Part of a small language model's weights: 9.66M parameters, RMSNorm after each block.
Each number is 50 + 15 x the weight over its row's rms, rounded and kept within 0 to 99. Layers, rows and columns count from 0. The size before them is the row's rms in percent of the matrix's.

# down: layer 4 MLP down (transposed), 768x192, rms 0.0634, rows 464-488, columns 64-127
# up: layer 4 MLP up, 768x192, rms 0.0841, rows 465-488, columns 64-127
down464 100:49 13 59 40 42 71 55 54 42 63 69 31 79 53 26 20 49 66 48 77 40 54 68 43 54 71 59 38 45 60 39 64 75 59 64 25 66 44 55 73 50 49 38 49 51 44 26 60 33 40 41 27 56 71 50 73 48 52 48 46 41 74 25 71
up465 101:60 44 56 67 46 55 61 80 64 61 43 50 12 59 54 60 51 49 43 58 71 50 48 33 55 33 70 63 52 57 50 71 74 44 63 58 62 76 60 35 53 39 35 36 46 50 44 49 49 53 38 44 50 52 25 28 59 58 80 42 50 32 74 63
down465 101:63 42 38 73 42 43 49 66 38 37 70 62 45 37 33 32 57 35 46 70 53 57 86 58 61 49 39 52 64 27 24 42 70 55 99 66 43 47 66 65 27 60 39 46 43 51 30 30 42 74 58 49 41 84 44 36 57 55 52 61 31 44 33 40
up466 105:31 49 35 19 58 49 57 61 43 65 73 44 66 41 72 48 35 33 48 51 40 48 30 56 45 44 65 69 49 11 52 68 72 55 52 65 85 60 36 32 40 60 25 52 51 59 64 52 59 44 19 13 42 44 64 66 37 29 44 54 50 51 29 62
down466 122:48 34 60 42 54 61 45 76 74 49 28 54 72 31 33 38 61 71 48 50 87 29 49 42 39 51 62 48 44 59 31 53 54 62 42 36 50 33 70 72 26 58 34 57 32 29 53 52 34 70 73 64 50 85 50 34 35 58 23 50 42 58 72 27
up467 095:22 36 50 28 53 33 84 75 44 26 51 68 38 42 34 78 48 35 66 39 49 43 37 53 58 53 43 53 38 66 60 72 50 83 39 75 45 57 44 38 72 36 27 46 46 63 28 66 45 34 14 75 60 39 67 59 25 38 81 22 50 51 66 63
down467 104:60 39 53 53 54 25 63 70 58 42 56 44 67 54 23 68 45 50 42 45 56 55 51 36 71 42 26 69 65 65 43 74 66 45 58 58 34 36 55 50 51 55 24 42 58 68 61 69 42 29 42 65 58 34 54 46 73 77 37 57 50 86 62 68
up468 106:39 46 51 29 37 75 55 57 61 56 36 41 59 38 56 39 43 49 57 46 58 66 67 27 50 37 43 64 54 29 50 38 45 58 29 55 61 51 50 70 42 45 67 52 55 65 60 83 82 05 32 42 52 22 45 38 41 32 48 62 53 51 77 82
down468 111:49 46 00 29 44 38 43 41 68 50 54 73 45 38 57 56 48 27 44 54 63 26 58 31 87 44 55 61 37 28 44 57 58 55 50 30 59 42 39 69 71 49 61 57 57 80 54 71 82 63 40 58 39 59 51 56 56 35 66 51 50 37 57 45
up469 091:62 44 56 59 85 58 31 50 28 45 61 23 69 42 45 58 10 44 33 43 30 63 74 54 70 71 38 72 82 51 35 51 44 59 56 75 21 52 76 60 47 56 45 45 66 47 73 45 33 54 34 24 57 58 48 47 37 28 75 63 49 65 27 52
down469 070:55 57 72 61 49 00 43 59 64 47 46 28 49 39 44 50 43 33 43 54 39 51 50 32 56 45 52 58 46 46 36 52 53 43 55 58 29 49 59 47 49 57 48 65 46 40 51 54 47 38 42 44 48 50 57 49 54 43 78 52 72 42 34 45
up470 106:51 52 55 38 57 76 17 38 70 39 32 46 33 24 64 43 62 56 41 52 51 76 29 43 25 45 51 62 46 67 35 31 76 56 48 54 29 49 42 55 57 54 35 66 40 43 32 41 38 68 35 40 18 58 35 43 69 54 66 68 69 48 38 69
down470 108:54 55 26 75 51 80 96 30 63 23 61 50 62 44 55 67 51 50 59 51 35 72 37 46 46 29 40 66 43 68 53 52 65 58 56 39 40 43 37 53 88 49 42 57 64 77 60 48 55 34 65 36 76 51 51 76 81 45 35 48 33 48 30 62
up471 098:48 52 39 21 63 52 50 46 56 67 55 58 64 49 33 54 50 51 28 36 32 64 24 29 36 44 80 68 47 30 78 35 52 41 23 61 60 54 36 69 67 63 49 71 52 59 51 65 63 40 53 42 33 50 76 61 55 22 52 22 38 49 50 62
down471 111:50 50 55 53 36 41 25 32 45 50 97 56 18 36 51 56 24 38 62 65 35 63 58 20 56 38 69 23 60 61 51 40 42 53 60 33 84 38 58 25 52 31 68 43 40 57 34 55 66 32 56 53 35 57 28 37 57 42 72 68 62 73 72 44
up472 094:75 52 44 40 64 43 35 49 29 60 36 42 69 85 49 49 36 46 38 49 50 36 43 74 46 61 69 29 63 32 66 46 60 53 37 54 57 56 33 53 61 50 71 48 37 12 77 42 46 30 55 54 49 66 28 35 55 43 64 60 54 42 40 66
down472 088:67 51 41 46 60 78 40 59 71 66 66 59 66 58 41 34 57 67 49 14 56 69 46 52 43 33 26 69 43 59 37 28 25 18 71 57 35 58 48 72 10 46 48 29 63 44 50 58 48 39 61 61 38 55 55 45 73 57 54 61 72 56 57 31
up473 108:14 72 64 54 48 55 37 54 62 48 59 24 31 66 61 54 50 50 19 53 68 56 38 63 34 60 24 43 42 53 44 42 48 45 50 49 54 60 68 45 37 56 36 51 66 63 42 32 28 54 36 69 48 27 66 67 73 37 58 39 48 46 78 58
down473 108:31 40 35 66 65 68 36 49 52 46 38 72 39 71 48 53 44 46 57 51 51 64 20 74 45 52 66 65 52 26 30 52 83 35 73 61 18 52 91 50 52 53 58 47 57 55 53 35 54 28 41 20 75 65 46 52 64 55 57 55 61 19 78 65
up474 096:73 55 59 38 45 46 54 72 52 40 45 67 82 57 48 58 33 40 48 41 54 57 65 77 58 44 36 28 36 47 48 39 42 43 62 68 52 45 37 40 46 70 50 73 67 65 58 20 25 39 55 26 48 52 75 57 47 34 75 52 29 76 35 41
down474 103:39 35 31 34 54 43 29 37 44 41 53 23 45 66 43 38 61 43 53 46 41 40 62 41 64 41 82 24 54 53 43 33 42 64 36 39 44 50 36 61 66 41 43 37 51 29 28 68 23 40 47 36 44 75 54 84 22 60 31 39 64 36 50 54
up475 098:43 46 49 53 73 27 54 42 30 51 29 65 58 66 36 71 47 68 48 29 43 59 54 72 74 52 57 71 25 54 43 55 52 44 57 66 47 48 24 41 45 29 35 30 56 51 57 55 36 58 39 37 54 73 68 07 46 53 60 56 54 73 31 41
down475 075:39 45 66 67 57 15 44 53 68 52 52 30 43 41 45 50 29 33 38 57 50 59 68 33 45 53 43 51 58 46 29 46 40 52 49 52 46 52 80 31 49 58 55 86 59 25 47 37 59 59 60 29 57 49 39 56 50 48 88 34 84 56 36 48
up476 099:53 68 72 28 23 60 55 59 47 44 41 47 35 51 51 50 45 44 51 30 51 50 29 39 44 38 55 52 38 27 50 44 58 68 18 47 64 57 41 58 69 63 27 70 55 68 71 61 87 53 49 50 44 49 50 91 59 48 74 51 70 33 63 76
down476 098:51 35 52 56 46 80 42 46 36 50 63 69 71 36 56 71 57 66 58 45 46 66 36 29 50 23 71 49 54 49 68 63 28 55 37 47 26 46 45 37 48 91 33 49 51 81 51 58 80 53 49 37 42 55 46 59 38 43 55 34 41 46 48 34
up477 094:39 69 44 44 36 59 59 55 44 49 66 51 71 85 67 38 61 47 55 55 55 63 57 55 49 49 33 43 20 50 56 35 40 51 70 34 99 69 50 34 60 51 81 57 61 71 35 68 39 56 51 64 22 26 67 45 75 59 76 39 69 34 26 54
down477 090:41 66 30 43 63 43 24 66 55 75 37 42 26 50 51 48 44 79 66 45 21 30 52 60 57 56 15 62 62 53 28 53 48 56 61 61 29 53 34 10 35 53 49 62 49 45 44 17 23 19 49 50 59 39 35 20 37 39 51 48 49 71 37 74
up478 105:57 62 42 65 37 56 52 36 57 45 45 79 87 73 56 82 46 32 33 65 59 71 59 31 44 70 55 37 61 43 71 39 54 45 63 88 61 86 46 36 72 53 42 29 57 66 46 30 45 51 45 36 43 50 49 44 99 59 48 46 46 54 42 72
down478 101:46 55 53 64 47 43 61 59 41 58 50 56 38 14 37 40 29 57 62 58 52 35 62 60 68 38 64 61 30 57 18 48 53 22 36 26 63 50 67 39 49 71 48 61 57 51 41 56 26 39 50 45 58 31 70 68 53 29 68 75 61 50 40 50
up479 103:49 45 39 69 73 30 57 40 29 52 42 42 38 19 47 61 58 59 47 57 49 43 22 20 31 46 66 26 38 64 56 46 48 53 66 56 72 63 31 76 65 51 38 39 30 53 49 31 37 36 60 56 64 64 51 50 68 55 68 55 26 61 33 70
down479 092:57 93 81 53 42 56 55 57 70 57 63 37 50 38 50 56 63 45 65 43 50 55 63 45 46 37 56 59 55 61 42 58 56 40 25 30 38 46 40 65 74 53 54 49 49 51 67 81 53 73 79 56 49 55 68 54 50 38 46 31 72 43 46 41
up480 103:59 99 59 15 33 34 51 63 44 44 29 53 41 46 35 53 41 39 48 58 58 34 35 55 47 33 58 31 31 57 44 65 50 99 62 52 55 67 59 65 66 77 46 64 43 49 34 52 57 31 36 59 76 54 59 57 56 48 63 75 58 39 48 53
down480 103:68 17 59 37 49 72 57 40 39 47 74 50 57 60 54 61 65 56 22 46 38 29 45 49 45 49 29 36 60 43 46 56 31 33 35 44 60 42 35 55 35 67 48 43 52 56 73 32 66 39 57 51 65 37 30 39 67 41 33 53 34 63 26 37
up481 110:26 57 41 49 37 18 53 54 23 38 50 49 47 66 23 44 56 16 58 53 59 38 37 43 24 31 61 55 50 37 51 41 63 71 27 41 43 78 52 46 53 40 62 57 50 62 44 62 48 56 31 47 46 70 42 68 56 84 79 40 68 37 62 76
down481 113:57 55 69 42 45 69 44 63 50 38 58 15 79 60 34 61 48 72 63 49 40 52 28 54 43 49 38 55 43 46 51 52 52 45 47 64 40 54 67 62 29 40 51 35 81 51 48 58 35 35 34 44 55 31 39 63 29 49 68 46 10 68 44 59
up482 090:14 86 47 26 39 63 37 67 49 46 52 33 25 54 67 45 59 57 48 67 38 33 47 43 64 53 45 23 51 74 48 51 54 72 39 51 65 66 68 83 70 54 48 70 41 51 57 51 25 40 39 70 28 66 51 53 55 55 45 63 47 13 44 55
down482 094:57 29 68 36 49 77 60 39 43 47 45 65 57 49 49 69 42 43 25 39 40 61 46 50 62 61 35 47 38 46 47 57 29 36 39 47 53 61 61 20 37 55 41 60 38 21 77 40 47 17 58 55 60 55 46 26 68 58 61 64 49 48 51 34
up483 097:76 31 57 66 63 51 70 46 26 50 57 36 46 49 61 72 24 43 43 50 54 43 54 50 51 63 18 39 49 14 20 36 70 51 52 86 57 45 72 54 42 73 20 50 60 46 24 30 56 34 58 32 71 64 41 66 51 35 66 39 54 61 24 79
down483 089:28 65 44 52 35 34 33 31 64 41 63 50 67 14 38 46 65 45 67 57 43 69 67 52 59 49 83 60 48 52 71 46 48 45 34 43 47 64 80 30 55 53 54 66 67 24 52 30 26 59 45 22 30 48 28 87 61 62 57 44 45 37 56 38
up484 095:36 67 51 54 28 40 38 64 46 62 51 64 75 70 44 51 66 67 37 65 63 40 50 29 55 49 60 57 81 33 57 44 53 52 42 55 92 74 47 37 44 48 68 85 65 39 76 66 42 48 22 46 58 58 63 56 49 62 60 59 67 44 46 41
down484 097:57 52 46 46 75 35 48 56 55 22 47 85 62 56 12 73 68 59 53 36 37 57 48 60 57 61 13 93 50 32 44 50 37 61 37 79 55 48 75 51 51 69 66 46 34 56 46 40 64 20 70 50 55 56 05 27 64 44 66 43 36 51 94 57
up485 101:89 62 60 55 64 68 64 69 43 41 43 27 61 63 62 67 43 28 74 56 50 38 35 65 52 68 31 58 56 61 47 48 55 73 56 57 57 51 52 55 35 49 43 31 34 45 66 26 42 51 38 57 29 46 63 61 89 65 51 68 42 69 36 55
down485 098:42 36 33 54 40 43 51 55 32 58 39 60 54 50 46 46 49 57 34 55 55 61 77 52 50 25 59 57 40 47 44 16 38 48 36 42 40 50 29 61 56 46 46 39 67 48 54 58 30 53 33 29 55 35 28 48 30 49 86 58 76 47 52 51
up486 094:58 53 68 71 66 26 59 38 44 67 47 38 47 64 32 76 25 55 73 56 72 74 47 73 61 55 28 44 45 40 37 53 56 63 69 61 55 63 59 50 71 47 53 60 53 79 60 50 33 68 27 12 39 53 57 23 52 51 55 90 51 59 50 45
down486 076:53 51 65 58 59 02 51 62 62 61 48 44 44 33 39 58 32 49 42 54 42 49 56 23 48 36 41 44 53 50 44 51 47 51 54 56 43 47 55 44 40 62 45 81 51 32 38 47 57 44 59 38 56 43 54 55 33 55 65 41 90 40 39 43
up487 097:60 84 65 52 17 67 57 65 59 35 35 43 50 64 36 29 51 67 46 76 55 59 28 54 53 47 56 22 54 60 30 37 50 48 43 47 37 56 63 44 56 48 52 59 47 69 63 74 59 28 33 59 56 48 22 78 32 41 63 68 72 17 53 61
down487 097:41 78 47 44 43 70 64 42 55 56 35 67 60 67 53 48 58 45 68 66 76 61 32 76 54 51 53 45 47 08 62 45 61 49 53 76 25 46 29 32 39 42 62 63 55 81 43 33 79 61 62 46 56 65 53 53 66 38 52 12 23 43 21 70
up488 102:33 55 80 23 51 71 28 54 42 50 11 53 64 47 42 49 49 49 54 60 42 66 31 59 50 62 40 25 56 31 56 72 57 51 27 61 51 42 46 81 57 79 37 56 50 53 63 53 60 54 30 70 64 79 47 46 54 46 35 46 65 43 32 80
down488 096:45 66 69 45 55 63 43 41 43 48 57 66 73 41 29 69 65 54 41 76 41 57 32 30 42 40 62 40 35 19 59 85 21 39 32 69 50 63 38 41 39 75 51 26 32 68 30 40 47 52 69 68 44 59 55 27 68 65 18 42 25 34 14 50